{"num_hidden_layers": 16, "hidden_size": 384, "num_attention_heads": 12, "num_key_value_heads": 12, "head_dim": 32, "intermediate_size": 1536, "vocab_size": 5064, "hidden_act": "tanh_gelu", "norm": "rmsnorm", "norm_place": "pre", "norm_eps": 1e-05, "positions": "rope", "rope_theta": 10000.0, "rope_fraction": 1.0, "qk_norm": false, "attn_scale": 0.177, "bias": "none", "tie_word_embeddings": true, "parallel_block": false, "init": "normal", "init_std_qkv": 0.018, "init_std_o": 0.0, "init_std_up": 0.018, "init_std_down": 0.0, "optimizer": "adamw", "learning_rate": 0.00124, "beta1": 0.9, "beta2": 0.95, "weight_decay": 0.0, "lr_head": 0.00549, "max_grad_norm": 0.5, "warmup_steps": 499, "schedule": "wsd", "decay_fraction": 0.942, "decay_shape": "linear", "final_lr_fraction": 0.0, "batch_tokens": 65536, "max_seq_len": 256, "doc_mask": true, "train_tokens": 374700000, "max_steps": 5718, "dataset": "wikipedia_en"}
Each number is 500 + 40 x the weight over the matrix's rms, rounded and kept within 0 to 999. Layers, rows and columns count from 0. Numbers have three digits each.

# layer 12 attention output (transposed), 384x384, rms 0.0444, rows 104-127, columns 0-127
549577545493493441502524499524495511485392484511543501512478515480482481432460507465501442517505522525536522480489486494552610462519509601473426492478525518509511514457505532542509468525503491485515542485476473525518495509527506595502554519434449480523468519483556571535527523461512417502463536481548562524502523502470487519498498505475486450532496468513512474553455486540487442438509
550548406540503471523449554541515482431575525481552483512508464501592510471534472451498467517514545493487475523489575554497472523503494526521459476472496452504530598528471451446521512630479572476431524602575537519486425541501589485544472507487571486501475478467563571536419517483518554564501516467472514499428559530473615507556485486562502481540511535552440595547544500533446522445521
546526531496518412551533511511438421503422517446521505458486561496485513540524411466483440512488492467479495557564422487491573455491455541549513418561484592548451549514471552522511452517578451424492465561575445522430422537529478503414421489543562503462532419538487438559624544511498468538481432470568623556549501489472492535484428490562500499440564432455596531556522523536470485487409
506536462403502400552561597503490546431441500479562594539516557523452491468534521512477460574542529521459507486464407513439528462524510574422493473527495505550445541441501515431484492541496478531570521536552468542449491417500518461447594495524451481480446499576492502485545540484562493542536488506518463569560524528416458482537479489553475517468506507500510462518489538581489496551498
549449487486443550469541525529529562538402480447528475513470508540462471441441491507557477505526520476494527474442576504510494521499485547571480472476539522480496455479544519471549459558498492456542599501520505589461494528518476583498516489487466469530518499527538500606507556467465435435450520465508448484511514465468537498418502484494465444526491456534513425490596524459555434373482
559380452460472560483560483514497511512368560461497522550488544542474475528546557515511525553480517501419516569421550487452456543545521526526530447504476539476497460556538514500546563469454534393574474486493524545412539496462478470457520504496566462563539503573538444513509490529556420459527503513507476523491417464532570438431493423594513474435485510551494485498595392483553572479526
491640497538524492456495521492486541491493535566461520541506431489511467499451527523522512522547507512518513465528493511455503517458546494405539552517524510498518496554549458579548491522493548573491543441530553507507499527532542508578501480486497496494492524444517485447520482456462516443470496522478542522432507502516412531527501550470563475525489527491513511466509481500504519539558
457526546480455526523509429527485534531533493507442504550542455479518503493498467476490482511495441490531515463503475501545550544502524505437518539484493506506522566511514529559506427493504449587429460484495520475513458554523523568452567495511475524462553561482522405463496486542469530471462501531442532445482497513474472503516523506392495446584532554519460499516515455520491460501524
522498529487475474521485461470536515508442448474550513468453547537471527419485489530484486515481476554477494514485484516587537415525522477503501500493497516488500505429460566504486492472451508480465476510491454459497505514502482519493550498515418483498522513520509499523537525572558478532498525505485516441518507484503496471540493478504472524531508515471542499564437501541571482514510
519532467490475494500504533472477468435548501486471486550522523498441517422489534567536486511558463584500556490517409491536559450470492541416536474485566474508500545565517503473550504581441524508552461501492538557469467486484513445490506511532519473484516564530524566519555475487558562459438540438529450501568500471529528567543463567535453517445475501480550420588404439465574504486457
555456474416438517496436410485554478428507487471523551563487512467492519550455501522445538560584510532592483543518613437513504530501512536574468479452571440493547499492572473490473512481438561517497470472505534519487573500484418488509433413504530549475495487485496538484511539523533556493560489479487446466466490549528494461451466435430576471523553408515535505521548472538468457497538
431398538490460597528351505518520466568577453517575418497543549496513525491483632473493563539406482447567530507562464500483469523577425464470536483498482490540521581475490487561462557520530473517494515591506535476570475528475499501447531428399621580526492402528476602583457554457478509559511524481514503526516541574511535529459493505543555473470515494436495485482463517549402489420461
476467565479450546536484433517531461525489476445542497450500493503503512450507456457527515516471486516502501523492555469523522471501469509561493488486518564507496515388499569486504473448546474517491491523495420505480467539516423546433492478501443494534530437525470491526489535536478488538470500523478494499539533490481483480480522515472476481522517457547471470537533514517516443448489
494464466529511493487509540490484510479532565500457495517513454531521471538493480526493508487507498464486429474533530539472504514456461488539545470540477469468501483486493445550520497537486465491493492536532559518479527494553537450497514548554555502466520508503549487534500468460477496535546496529438502533457465506446506501478482474485456511521499565489507502459612496470478559517539
520488555483481505513519564469458527435506539506529548549473431419429449554483451559498523506548545519586442481491541446518513495443514573557509475514509492484454524524563491454460474463482562457437551491532472562467546463523481422593479465582452487511469429520489529511474527554450523551537465480532470483479548501484456532451539468456446471490521482479526502500579482493451465550507
568474517526462546444464439473504411485568500475453568528551350494495490464509506402556467575500473432518516501522541533486450491382459543529501496422554473447535500537535492433504460572462484515554547447427534526490523541505511440417550527551506541529473539494504561440481560404524456501451541473427404520510568492510475528466467573476471487483548546479439461512544465461549517494523
497558535468444546524469479514567475513423446465523484464481496485493490462493506467574474506525469526539551512484573427477529479537546493482506517490499545506474480482511562475486435486482533527502471446464471561487468532532419595490540450498470490513528512434496461484526524490484474441495534480516470453517500491556451473454465515458526460522523422551513435577500486526550414507504
515484478476508502464468564462466524523546444532542513483543477538488459515472534480470526478497521472526513494510472491501458563452496484543483468498462488509512507494478466446468465516556488455470634505512468488499491547477515535516467471492533506566433429566457524450399516532403553577435484484554507535507551528484606495434534477594519542463485526487437548457535530514404479456527
521405535502516395510486601459483504448614478480512478504540524506460535559490471563435567445506517500570434469528518472533571511552523492520501464520517421522510489489465439514461499526473534494404540552542525531486519444509503450583466516517540528499477484464510578502438505525451578571524494440547515496464456522463546542509535463507505539470512546494507517455497484478436517515483
541476506499524481394629432521505512507509544482423593512436425558437528593452494507426551484416443454470467457550538457419469513463523478490503501537491517379607430551499544517563412495530495554451553454524524515443543462484505453471471568553409430511500530466494354429498539450449475525442485587488538511500443438517516437581556531528504429497490547475492483359541533496545544488520
484539499534498528480445516482508485511512462518567432439456527462481525446471518525521524496459496512543507505557482449541482468499483513519510508471481582480465500495483542504448448449515528507462534491491450436518447523509478547518447456500461507523477448425455469499463503537423488514454515495582496452553540480553511513524506507490528497529527422501506498570451545510506444509476
429487547513440645474464447524558553545454445467508445505474496498502466445432578502560519502475440497523561501451521528500509501504561459489480518484523541474502495477495535487553532461453520505529467464440524534470483564502470545519512535492485465515549527461512504527528502512493502448445526543450453406492540464551522480510528489502502514529478460527461415487517491442579458448457
597490481547505497392505554450487424499476458435574478489536496610476450487466513521525512442517514468549535498454481489535485497457521479599438438487531535483475414482506479488495464525491495375492622532495409526457445549524469597587431459553500576458481463515478545518483556542420432466385450488605488542581520484493511592404481438513506566448521440487523422466518529428504543458465
437484546434479505518560556510495547486421488531570465559462440378457481485485483516489465573503494487585492438493410468523550499513517566461511451524502541569438482431507497465451490467449518506559473464451430477494560434535458549521533480484432480476484538516489502497496549505464450504558519486496483481477512531463384552490495492404464454547469507488449482535519538494449443535552
# layer 12 attention value, 384x384, rms 0.0441, rows 105-127, columns 0-127
499527527500477522475499461531445496491502506510543562483443519473472533472492540500474495517447509530528498464489435515517534520506583469413488490485416493453533487447456506449470498536514503450445562475524497533584507531541420478497518549492480543558512472476553574438518451481536502530440390516473533424588500463504495469505481567589463456482507439537544512594545524551500553495534
560499466498416553398493480527436462460527569533409525546529490493521505541531462500518558523543553464509520531532509547556407457487539496489423574472437515566555511581517485479483544479402529555391519465541463510473496513522486476569527436428485513565481435440530557514497498493538537516511464442532491507546488434527507539492465505499455547542543492459534527431449519441520581436448
480492524550554471522527521508485555479497518547424510471535536445535435522508524463393563494538471544603416501502464563485601547524549456514495480514548543473482568511515509510446547500460448518533501484566520465490576494544451402498518459482458528561498517429506535475481445499533519500511541441484585518490584508526498568500511568577484508494532491507504526518506515550439531489495
472490501510515558466476479485513435475464470545431520462469478459526550474510544507540549421493540466549534586504480494486573508495508499489516508463504538499532513505415500500475445500512507449470460530463490443502505507489518520551505548573467534509545532500536495513542510435455454539480508449486508510505560453456496497486536499478464529505513476478484514517572493493516517547403
510528462511537517544498521516437412552473419452438527500485499408488507457512549533521548386513582517433523508499492452478573472471466495561506520449499507478568539497424499469516431462554468473453482560474485468488520500520528492557475513520438540474471480476529514542532503389554454473538572386501533436470423516466527449490447512531559479516533436459485362503418473530523429588446
458499513539541515461514481523568472489512514545490481490557446590512507500543479498459494542478489532499554519484442484479503458515481454460509451456509498487454446544521482524515534469431466515488510492529492508478517532518558524445534537528520549530465521539491509452532544502478513493525495470468409547534556443512498502479489490426396510575448525514492538511484436549508438517493
471513515454603481502500603512505462496471448553501496547514509542538548527544462515591477497457522475494535471509438498472498525523535489478505516530487504483493536548562487492518630438512522500514545473497486519447434484525513508549482508546566539497479577524505546489492571588446526444517524571553509472445512480474525546547521468408473470485456481523461490551502491509485502475586
489465478451551468588517503534420438476505469488482481502523490504530535604520489547480480549453517541530447544513530519517514495474512583494475525516530500465501510550526512515563495506525470530489489526501508480498540462489500485566527506517465489523517527459513470512525510602500446477538521524520526503458477488510519502492475427548500491486466531536430491514509525512417586485522
568425474531578437584533434524506498541502476528382536516578452518529518511498474426420479540487514460429534501511498517530496446470431505486475551431609461484522476452486483450498522472460548484529533470515542511435521519445538519543441445388486509556426504488561553499486526521528488420503578472495598514459548415462501511494440514528382543536542465470523530479474464525474456538487
484562472494541509581508483482466449509490527477537528523515489365472489520553464571554477576476535537459500463511474463472630496510500526529501439500492519463519496421463479562523483527572489471471568533552513520595514536513546521474447504481456548500521534482499587577517514507496456557510487470448455510486541520431421454483542503511501484524508529478490558496545531549442481551486
509527513491445572469445483496477514446477451472541482451458615461521570480502473513450535527516522453455463493523436531493519492463501479463517513491506466527442490537493511546499458492459524492498437578451496451568502534581500550509541507491503523592447588453425571530463464396442458479528428494430510495494525524487472498505454486453493431510535439476429520483398532428523550462435
488523470445510541518484516470427526488482536553536493451445482499531509507489492533563473471518504466527445469531517523453511534515499527480489554524470546484466494552458513502542520535541521527493486488469489506579478463534500520605492435552519500476533536463429469563510490490463499529468491495492559498462534553526544533525548472517513437470478541495494501481507524445467609452485
484527491572502499458509532498531525507508442490545482545528521469493452398476505465504477433484495512497539522489527474514502508455541521501536515486442462474536495430464460465419472468462487487513465488477485489476485496532521465443463550509509477510553507545514454500511442511522496492465478434517508477527543510491469505496490476480526528510485484513526418580524514486562428488456
477533530573541502545551445463526503499524481559558512535527498466463474565494525513493454553536485503594479478493509412494513570587505489467497455526544503516419532464486501580462498564512471470468540496530530530476478516465489475449421492489441573457539578518512474488520508523449503550413489441465444545498600477488526484500509459484547555565511522462519588528570494524519560503529
458563511516579543436479575512617452587504476517555522529497444555505481434421540413551509463560497393490500437519461462516578550452468464543539460493554520508496481385411505529558480477507619504486476387439515529529477553480490510520533504502528513458519524468472533524556497466439494437450457550484507425499538412508478476367528550503510516512526539488539381466547475492530394411465
476501493462537487539526472483465457481457549566479515493483480545502547510531515528485502503511536475427480551531495510484517494499491518512531487507524508480453489550508517552545520489582478513524454472508472474486503471499554525549474527564510523523523459478468492475532556516499508518525528524542480492411514528508478509442539498501465455522485568479504545479512494515490549510504
524529520498479528505442448475505475542519488494590530465472522532460529472429532519429589470513517414548513397480496488508523518491462475481494483553484485554479480518545473547463520528543601413522502526478478520592467505458442544470453542476499544443493526477475497492499491440446519499454452449426486516607488490515542452482505580552426567477549446482473535457532502500489564472477
448483498463426439511530330488479573508517499481570486560493556488461545526490453521440443548520464510572501448505569448513499465520535521437522532461517468501456456489455457533486510514516491409522573514524515541484533498460408451420463492489449511527531519570514488467456516564500480552490515491456543552525601526508517502537560531458472537537523474520524583597482513466498538546529
487521499474526532480499441488420464565520536539483513553510525628525478493526570530566520459506454542568515514477525496516555511516489473475509531454478493534515476533579501459568497465562535581491487510480532531460526552441477519526595520603483430456504437537557486495507516538462554517557579482526514484480503510527501450511527521486445565516474556460481459478388456519545500482538
491523520466435546557522432521470450459544562494525527496494483551509549579496450520484511530463485518505487513542499563513432512497466557508467533518486471529451483609565529544483527508540502482479454494517474520541459472487487533463519548463460549500470461516474538462532503491468569503507483561466505516475471450528555495447456483517529513518498575506503549403458496458468612507522
509432539470558539560490503464529483495485509530484486438508471563474546510507510487541511474464489468408602552510448545453472475448460558496530523513524495543467492550469492508555481440556486514494484527431513427506457478528551516563495469467500477504454550497470508479546562531488416466527520527489476511510495553505526449508500454412430475493479582422466447441530486494510527580470
489522464484413529459420342471555425522526493527440540512506494541433555456496454445508584517548476352592516464493515456502477516502423491523484456496513512533479485578480500451543450483541549425503468469454502493514505506483552551530458520440537559538536467492516488507487518477415493499500493413426538584545461498469495463461501534485472541514543514482535500471476516474535527538464
457511490525512533493481591513535567462488454537472529500541474422444468600505474504511481510541494452583497549507435482428595556594470489518536475553508534525421533519533510586486588572425492484511488466582488494449472452555592463492467502548487504454526584541478438526477496467464526513464508543478493582453549516504506511462551526558539518506513577506449573482580498471526466455504
# layer 12 attention query, 384x384, rms 0.0515, rows 128-158, columns 0-127
516488500547489552527501504583512482483480545560470476470448445406489510478559473485434493519493477449501500536505554483465442495546543507397473473481517535524457436504493500498530548465469532514485450475501460518489537468565454491524467538544496562498548481526491552496423551532458404613434568542448499492490477512510447528588431560483486415496541477532535440471511470440487504461517
509478513486500523469500536512518502492447520511388550536428468534492552552490517502440479550497493486539557431506555467534514507460513521471551506497450485502490509492548503511430456499551517538502466498541487432489492468483499566468489522464457405413503470464501480414539512495564563490439510579534513454541512476526538471529421501524435496476486453448535530560487520527425567475498
477487478508560491545432504566460535507495402508538464559539457447461530493466513543524393505460516464501435468491506547486472545570460529566438512514557526432511444523408482476534515507498487477488492491514531436513520519561537454491431507461532592575510517519517559513507522462475521520491476437448538517448486553498513482529539493494577453584506544562463516462537508528554535493524
470561499487486483480486507514515499447508445440493562545573484531496469460539514487565515466533502409520525482505529507529545468513528496569459464480532472502553530437538511489445466467534543526514504485546520483565512497493506442499603472502552532517513469496478492491514527480485585446513487523409496470506517488516602543509560506548503515536502481520493529482523544560474520541542
474517496449499506500483523481543531417502538447502479483585498544485565493554498487486525478490532495486493514466500488527535491460503469507453433446534471477497505458544551538457448448527495503530515468469500523536495477452495470494560475504561567503524474475477455471489532462531594450527539549458543481538486478513584541544505516504522493521462460448512452555512504514454489487561
517436470445478605549461473539467509499494603457489554406546489498474525520417543524485503488415514482516554504491509531510478545478477513511409504485472499526488562482489513491495444506547532458541519492444479484449516499472538517473503480573516525463528473473531458483490570505527494542552537459461571530532473488521477477501528510558508466552519509487536410508490473518462495502514
517526514532535503594527533500497444447493504561520453502458522482533472507452551458516548467525483533493504462439445541489528449478515515453552486415446476635436588511453506490467524494487545566391527521460490507581484529496514550511502482460455483447463513538470493484488482495505502523511495528492438501498527429462373474602491476522524490461437482520503524453519493535490469417403
474559524509560457455464428466535505494457448513501492566471475428498467568584548534573515511512484590494488491521477537548510528517439547479434512497513471516573534577520408559479483480500492564555455598548555444528525536505538524494582533412512507440458536499494469459455518554486518497482463557516460497522431472477474464528533443543490524502486426486501502575486506503474581514504
506439449545464462450430484580509444484639538571529471539470469444523539496480410374430416464527406429509373502570497496514439524448469462590443498566473473515489465550465492465573525525500498416499503478465586514432538456545524470484467494450519591558501494558484500463453490517431480570450527502453536546486473548429464497505420482481522557556458494594534451507395476486579476537466
529473450501527458536539542474500520490517525439471491525523585584542529511508575504500526521518532492519483502496510481489554570424604477504412437456470499532500575425527533502422454479535500559584586455503508510523527467481497478462465480524576510525543416411507417472521469530454494403488504538496568503450530512518594544500508483571502456491454477519552436492568454495521472493519
506502406451549486521503531536524502443490454506511498512532519512442421527467541487511494519447456440487508479512535499534536482545540510499616463585466462561451519522493408496505520494463428454560583507588541529526497535481454569547520554442452573439486506452525499428486470485522544510501536480516491475467544503552519469462432471546473525568499581460528553519509517531477492460539
556542551602424472516520586507525528499505588536444475567542493472475517473581500415485495518499498507552485472518537458560540392545495576432492405485566517471528439554512498540525501495532517455372472420519475591518494462517481506479433505515540472427484572510563543498445523451449554529492521426421451482523454485491491525477530521480545567430415539515515499532532469443543495567500
444469508461378544527495519543526593458541484465427527568511482428489486499525537424450532479490506440534452469477484449396473455502533475414462536477477523549514470506505512471450553583459525479465563522496506481514468427482423459532450487526459511491459540504531499559480517551518487511472415458452479499478524503507565556536517512512543525538487511575468475438474463497549443606536
499523499554456460490531444491523546440470528500446520436399542412507536445560553510510538517512464579455517483487472452493559483386476483424572435425469445578435535456571497541569531512437519484534534534523474577541531564458502491542474574481518514471508465520482441492511513544506510451602471505522458594559488424487554531459479520419518554508493554486497467467503520464462508460454
589425508512453512595521556522535501517507499505481509472505464450502526546459519488413573509471475465556474548480529520492555527524483541383466444537433504602475547493560534511467508421479454404455570460535523527606503502478485534500534416502563510499502470473508461516539470553568530491509548508534540466494552498509452498487548511503442487456428483475499518559560508446415492499535
550483525438516398475525473444512491514474403427464455549503481430492573475486484484580469484461586556505566588473500456487537550488509518504514529468459564541439499524521510522512511508532510514514576436458468477549445527464500548411437485509511478442582453489481454503436449529537455488484549477425527488449491473495488520491495494478511503546435478442435501489405473592460509449570
502431509586497522478488453456469470530558454462539475448536483436465473449529493455490536511543509492433453526475435497476512508516484432477406505565555514480522424497489554478538513570422374440543503520444549490493517512513517407436490438471586596564529504553471555626473446512463493508494501420465523556454440543472413519486542522472554580512507476609498452497533491478556474529489
496480505565556479510522507580500446492524507595496463527435457450460492530537466524440496497480461445475484482521513516488500501546516485480523512522496544506463459547463517492572545476457517450408450547483531533466501518534533540474446507551506561520533520527500544495503516519460413565465583473508517535480492522464428504545455500492518484504497474532450462512492497442498498470482
479483469447468508507515498440495511502479510453458515473570546541487457410554557536524513497503565514515526494516530501540503524446455503509522500431560498475488536494468505494451525472567479506569512476508496516510542519518510476497528481475473505542513518510490473485484489469508562485495487511517534523568464501534551479441543513560526475503559469479478566546543501489440461543481
532509488446462534480488531470548505516443538456473543479487502560488458533470555543491490489499524486540516564511512522505559510436521567439499495530531464533523519503487479525462537522564454551612518496549514428511465530504497502525571489506482481465423541467511507482513509464525560452545468562531523504561495493518572468446505468472385540493559547431490541488504517491436512526534
551540472473489540513530434482497558577454548420481529475564512494515419547443515552500526465505538558463557483475535481495564557499488525480523425579494451496528506588564480417454552479502528516569503451558476463517498506485524545522507511488465444480507453471506452475548450458488481496570536565556511486565514489445522473509554434514462491498547532401498540443510529501441531499491
541560544627468527484532525549488554574464512466591541522518527608499482541463533522541538458568430500467514549498477527472555504454511491483519456612469495533499504504472485479452557461523438523612478459535472516527547519509542496557526485536524460458411523429505531505505463485436497418570431568578457592491462489485521482501610420489449482495474547460523541490475560496531583531531
475511489519527490562496560453467413458501536484528410451489507473613556398529468470480408491447579491406506511483466505521479523515462537560525531540473516434455480524482493572509520437461504444459506435487527547454478551522501442522473490538446508633529523468547407526448532455508477551442528473445522512458457523466538531475424575467542465519489536546443513496471494483441411455396
511438531549461521521489426467450467544498477611499458439460451495469543510503517554474541509493511494499502501452496442459506428465464463445502489500462550535512456519525528480505526501459442513506495436432426538440436447519463491484462479496549512471526463531468437450446510487511514578498419497534486490497451566514464522528549511434566497419467476603501504488476474498492499491465
509530467479455532521483533499557542471517517467527520530494532542542481495486482530531524497543434507530530530558497488525510515396506515449457498511474453492551521484493479498514519465530487489567515430538510489523491482483499528491551467512441529540465458497534486481513498498496511483566503516534505547561440485498539522497525495486516559508483496446492520520528519506477469507522
528495509512579460501511471499544513413513493495454508462431442498547537417521567535511533537550450548509514566485491462534571480493514434488497442431603497538428521473519472495488505495510548559569509483529484434471522487551586440533546572482500536478526487517510475463489521522505528517499486555438530501552522441501540516568490536545565545505543480455564500445548501485510424527460
525549527499576487563485445521484543518510558542550541518493561606556488495422499487552504516524546540461537479489549512500567476492468459525547464514508439466508539534503464445503443570527509525530461506505470549543462460475544505516541524443473473517517511535518510461478486524478485488537500527527568464493583501480490433523396509443532481493535472493488450468558456560492468447458
428504494473443534507467494499428516480537494530522522521620473510475495498508493326483542532484437487505475548480563557545395460595532493483435481490502491488500459536535550368524443517497567443494545474457515499472505489477454491491528474494459599528429473546478496470497491492515506505517563535486526500558498492462512601559466511548479441469521471506541505468516486491414496527514
490469558531580512595465540444518516542490508526513490394430522489445527515509525500522506472467487533473512467506454495494549482470500502487472537544528499513520522461498495558504518487508452537556568447515545546414565560480547483486446513541564479435480467466508511547511546419478490519444438500519490538458510568488497428505490480527543577551453541436498485487526437424572532468440
515467444514498483446571525477503512540550560483501535517548488480498523539476483530421494489559485423544473499505461498523466476504467480448484503566491507570513511503506517538446503454453482516522474488524508504462468519574475366516537527467520486465527491473543575548515541518546443588573532466563472505464500456483524498491553470492444487458510519511621500444368481496522473576516
508477507536583548551510534454496508496519534439482524410460538462569456441527484550438593413587423517545460446512458585444532563473572544461534544471466526545519514495495535518379484445498546562483524617508550520505536535476525464458547482534490486452493478538524482561470482516549608520538527519504457498565519512508438452529510543474508486548484526569527537475446490461535466481612
# layer 12 attention key, 384x384, rms 0.0505, rows 128-158, columns 0-127
457558501491464470430459511473483508510481441523487581568519517565514498511531515554443562525502422500476523488511555470488503470508503555510468484427481518460537553520469517480571423504499458435494544517465535507493543458471445535503518506538452387494510562459463446533525507509551511426560508509550495514532478446498537469469519489434518479527496498463503579489580486551464518449528
465555499464441516455510469464512477516507539442447559510499422552514495500572588503482534521524578471461517472521510538425520454557512504452478507454497516515476441482565505524547490499466490494501538551572510457482492462520459453543504477550459509448450548481503537533564522496563557434572531483503462475535508467497517467542534520478505507502534503527474538478543566491520494538566
559439515511547517546554508540482467510515535550525423498507508499543551536475525466509500443503463501526471537519487503534519543422542470492491487577501512487509517552469500469525540513499547482465435442525423568531494514518514492479485507514510514537530443531427433469473526533498513558459527553524523497503448530512457482478516464497500528463435526486540414512431467510483511475468
524516514489530596436509458519508487551551565483470589451475434475509490517587546468541443521485576511567497581534527552511593412481480559502520521488538510484454426439411477540531564440478598549430462476467504439446478471475427486503453578519551598467482498527488588615484442538502516511509491589466483513499477523455516420537423559509516539502471553530531401495497526581531441516535
492601625480501536473483413416541497501550596455474515434429409478434439488584576455532476493537545554509494489551571607488609453549439522520486454509532464498491485454500447543556527464452479556503476516558579458479463478556421513537516518495538528480437578464530635521509511455534509342498474496513501507541523439525569460514523518515446532551579535547505512507439470526545419511535
512543394418470534443448421468413557509517532497486598461491453490440439499561507525510540516452510460483570476531557562459403522514494510450455515528502514475497473500575496566596446440484467544556476539532519483473475448469431439481480460507432450473497489459500544486580542481536457438485505463576533475559535495589509475474505529504529434517561551517526511492478492535513477570521
577438521567532473577537443525501542536488470496528491523566587440431608517462506457463463477608489564515568503473434494487442474495569471494602493488502530493525493534501543546494517512516430502470571456461448545495504543462423477478495548440555463495524480567473452470415519558472508520404460467513495574542494469514491542506549433550514501495550426409476426514414533558553454440535
467581500483461485495491486512515512506505468455472509563531432526501487520540433471476477509459508557468552497489587547488492481547522470556519551471481437495520484421424504509531432587429490521454474469479493439481500483490437429488578489455488472473424522507494431569511480531544522486481535464456480479480487480522502436419459541462522501513452537542488553470517473503471469439454
515468484528529518557491491535503525510480514515490508497525533525536508503489504489507454502517478506468484542518473470506519535444530469501504500554503486515481518487488462494494497512492504479504497460496494552535485520473499513513518508493493527490488497509512491455488508517531456505511481515493514523483496492492511509468524471504473526485488500448503458500506490485500516461508
470445548449482538632526450450535484602521607489493576473423495544472439530532533575486480456541501597487452456532457572494504435515456461506479431440485497477474507392540525558531594452581533458521467503445516501473344488455476483445423517501494408463493577487539598573572458567447522484526439481551496591469438518505426484592485470490476490544531534549537493493539472524489458591526
539532468415502492519535555515554509458477463478480529492571483503499519498525469501427493511506522528539568473520527501470407501444462539437435536458463460505598453532485471491490484519456523528406443501513502523541574555508413519483588522490499523526430441400492508511512514467529406574497496479514526479521516552474461479451436446511511442509519518450507382508453543425563461479512
491444453496508533534466459526501487488472452520494497553447514465488514434506569517522504466579479465512513537520544530580595438606561482497545429547461523460487528511506485446461481384486573452434567421506490466493476558462534484536510573507474541483629481500399531551508518434534541426518568471462534474596482499482500551495486505544550510423531481545560523474604512559582452493545
449436477541485491507541530489449505450451534540522518478468497547514507486509478456464546505571524482484549451481411506447546463489536522443508450486454497496433484535522502504527543481595510469509535440398502539566477547468470514475510512523479554446560489584486502465499457465515513541466558532581521514559502519443535468573427463538512456487505461478540455462477591503470559525502
508462491501625436470545385482543500448479456455434475574505490542445503429508464524504521552511478431482655483509442505467468451497549463542500442436404487488481497501520474569515489513598446473526561541491537467586436514565565469539508460400495443456506585509459494453457555453495417493459530478619498511568460505478496493508533449507452561485499507450481525501542547467510504471558
408453580548476513553497498491461483519457564578518438538445502492469449494483537467475556479569557585516526448486545492479586454528440541497502460600431488542439515576517499511520557550486490449517460535487554483563466420441490555444502546461544446406465543441528555449579484604545476390483457543557540442556561486418493444508564380556405500507521477530536491504490456536522547644538
474535464477545484533489512472558532536559509548460537455438475419514495511455503471557548517505445531471440442494429491511598465498495516455503534458490489479523494604518524568567545533501495561431435439552597529467504511533457571495478544496497521491491531527488495506493466523545577458504428473535494531483539489522457502550540497563568496508527497488475464427545455453556498443397
522460511462491462451434520598491508478512443540449535544437486512542578505484476503427442490512492528513451519482479505571488522488442564568508464537451509463575557549471436502455443542504465403574495463518500583485565540494577537438484556491547451533560471554482510461524531510441496488418498536550514473482471525520504509513447521454534488496499537492496592563524493508479596496470
556457500499464441458438511515466533492484443490473470568525535505549481556457476574484513494475471528462493490495508465516530499497413484551557467512416538461549588509513465454470473573501395492494500493493480530450538569439524524479537457473504387510499512477484500482506560458467516429489501497552512497462450452539535503450565503467551406444488457455535547589491480516438537523469
492548471448456506483481471473437417496517594433515554480535422538511419475567446518518468551474535467521500504508511529505477478558507528514453511465516530492495456517537463488540486547459546496506435470493543442439544502513444486504470497489552526597474511467529525559558407422496469540487513417452447492491522460486547529557409546472530475467450552516490573458523510518513483474509
482510480446422548436488509475412444502469533406492557491518468528511446501526483480506514555430542504493519460479529552459507464559494527491445551470525476504508501475535499522469496514446489519496506525521544439492544511508459442562521503523491489486452535453529545540552462462522521489497556494496476456514501493503539471547512595436491465508530512550500553497513524475493485545568
503485502459474528442496517529499502431502534456529518486486484538474441511554531479485493548447594442462436483481531509518507479567487519491490493470505483466459493568494531493442494454517487470476498514533531419474529486537521478502486484484519507521459523447572533551460521460503460478513516480451483469512531460485540456479533518476510463502497506583478541468533500512485536568492
528445506500443542520477511518439474519522539386480495534457502527564474604608551474439515476474514509498466493464480527530546529582528518513478505515565488508499494552557538446464518468473536505597509595525496423461525525529481441469487448555515480494437513453489497576526475453451491501521511517456510438466526458475530458443476490492446458463485443590545474513505522474522480547474
519511532468521426495488474492536553468476507523565492499549566517484498462509460553555496510470508543509472464478451462515467499494449545545553455470538525465489482535430486588508494497546470483500500433567551532574425495480575579539498581473541476553524523535496479447425474460477434519464446500513487575572508533496473515546460473558550492455467508403481510454539474525518535439486
577473496533558375559469457504508512538467543477484512470531515496572518483462470429508474486523452531432526517515475480509481546527498507546534450561486432534447550570517484455556457572516538460526466583551479586458437515509526526497490363418505491461564510506459423479410557472552538513404505481539499518489445434552494518488531478535524505452539475464563498445519489471537457432562
425594436468403633523572440366431539616407473370503537547558457521465426545586575465510572544491634509411489488510508567363494369537599647414517603472551413500481371349519498550467542447468553515543524563529499340512399562510395378582534555546535445543394534408611575619645307423600510482570481474445421400496602482563502449561621507516469521378580495484534577407524609423562461609606
547501494470557476558457499465498447500481409474462473507506458485494501495574555498492453517513529549446537440529498513433489545471564478522504465463528525470515507380540525623537431544483564477516528537473483491535443396565601395478558478456483470466514484560485460555553504475444506514422558551542491529495439474512483486488516555495567505467518506475466534507531462511523421562523
472482478461389466478568521502460486546496418456566489458507528513489522527436507451382455506497545535495422638543542506430476557441521421506523505497499513457536538493454459459478447527465527494445480472460505484519501451538501521487514472552533504485471507469525480435496585571523499521461474441499494511383517510537515495434568509443573511564526566552445481547457458563568551601541
461449593512463489615453408411464565445517572580437479508465497553447438491519409474465518468527522536544445542473609511592479505439438476453577490552526543515474421556495521461536551542472505508496453458557410462516534462464480526510505555465495531471496534546549537499555511523521497488468428572455499561541484385466576498480518511486514507582568487491525514469466497517435570475450
566461518444561496535530518457481502516596495434407570422547437552420527508495573540524503490508419534443484473513546580502447459481431531526438492499433490532509495466524504462499516387495558415459566566587508491534436460565445426475493498457437543550411485560474508486471498545520550477471494459484528487557495435495425478516524515559490466565453448545470539438499450495525432441454
504455449513457541448434515517577501469466448511509526509509477498518490511561574500498522528476503556456526552502531513496492500499482478454401587516481473478467488538520526519432492486526476416577633482501465469551527439485498425537457499465487517433511429546449568515478533531499507508483480527519517455524502483429503526486464585493438329499508465484416476503451570515454498485538
513475511529495549483447489503514536486530511468598429440496539439546521564545536496504506461454494582457514477489426491492574446470478482618548372584499493580531416481512502509548501526453387488445555586388483487535517498451478435484520515488536582530533493490563505493514504526421480535450482531487516485542464515395497456535482501553516529537498426577442448524563500473487483484479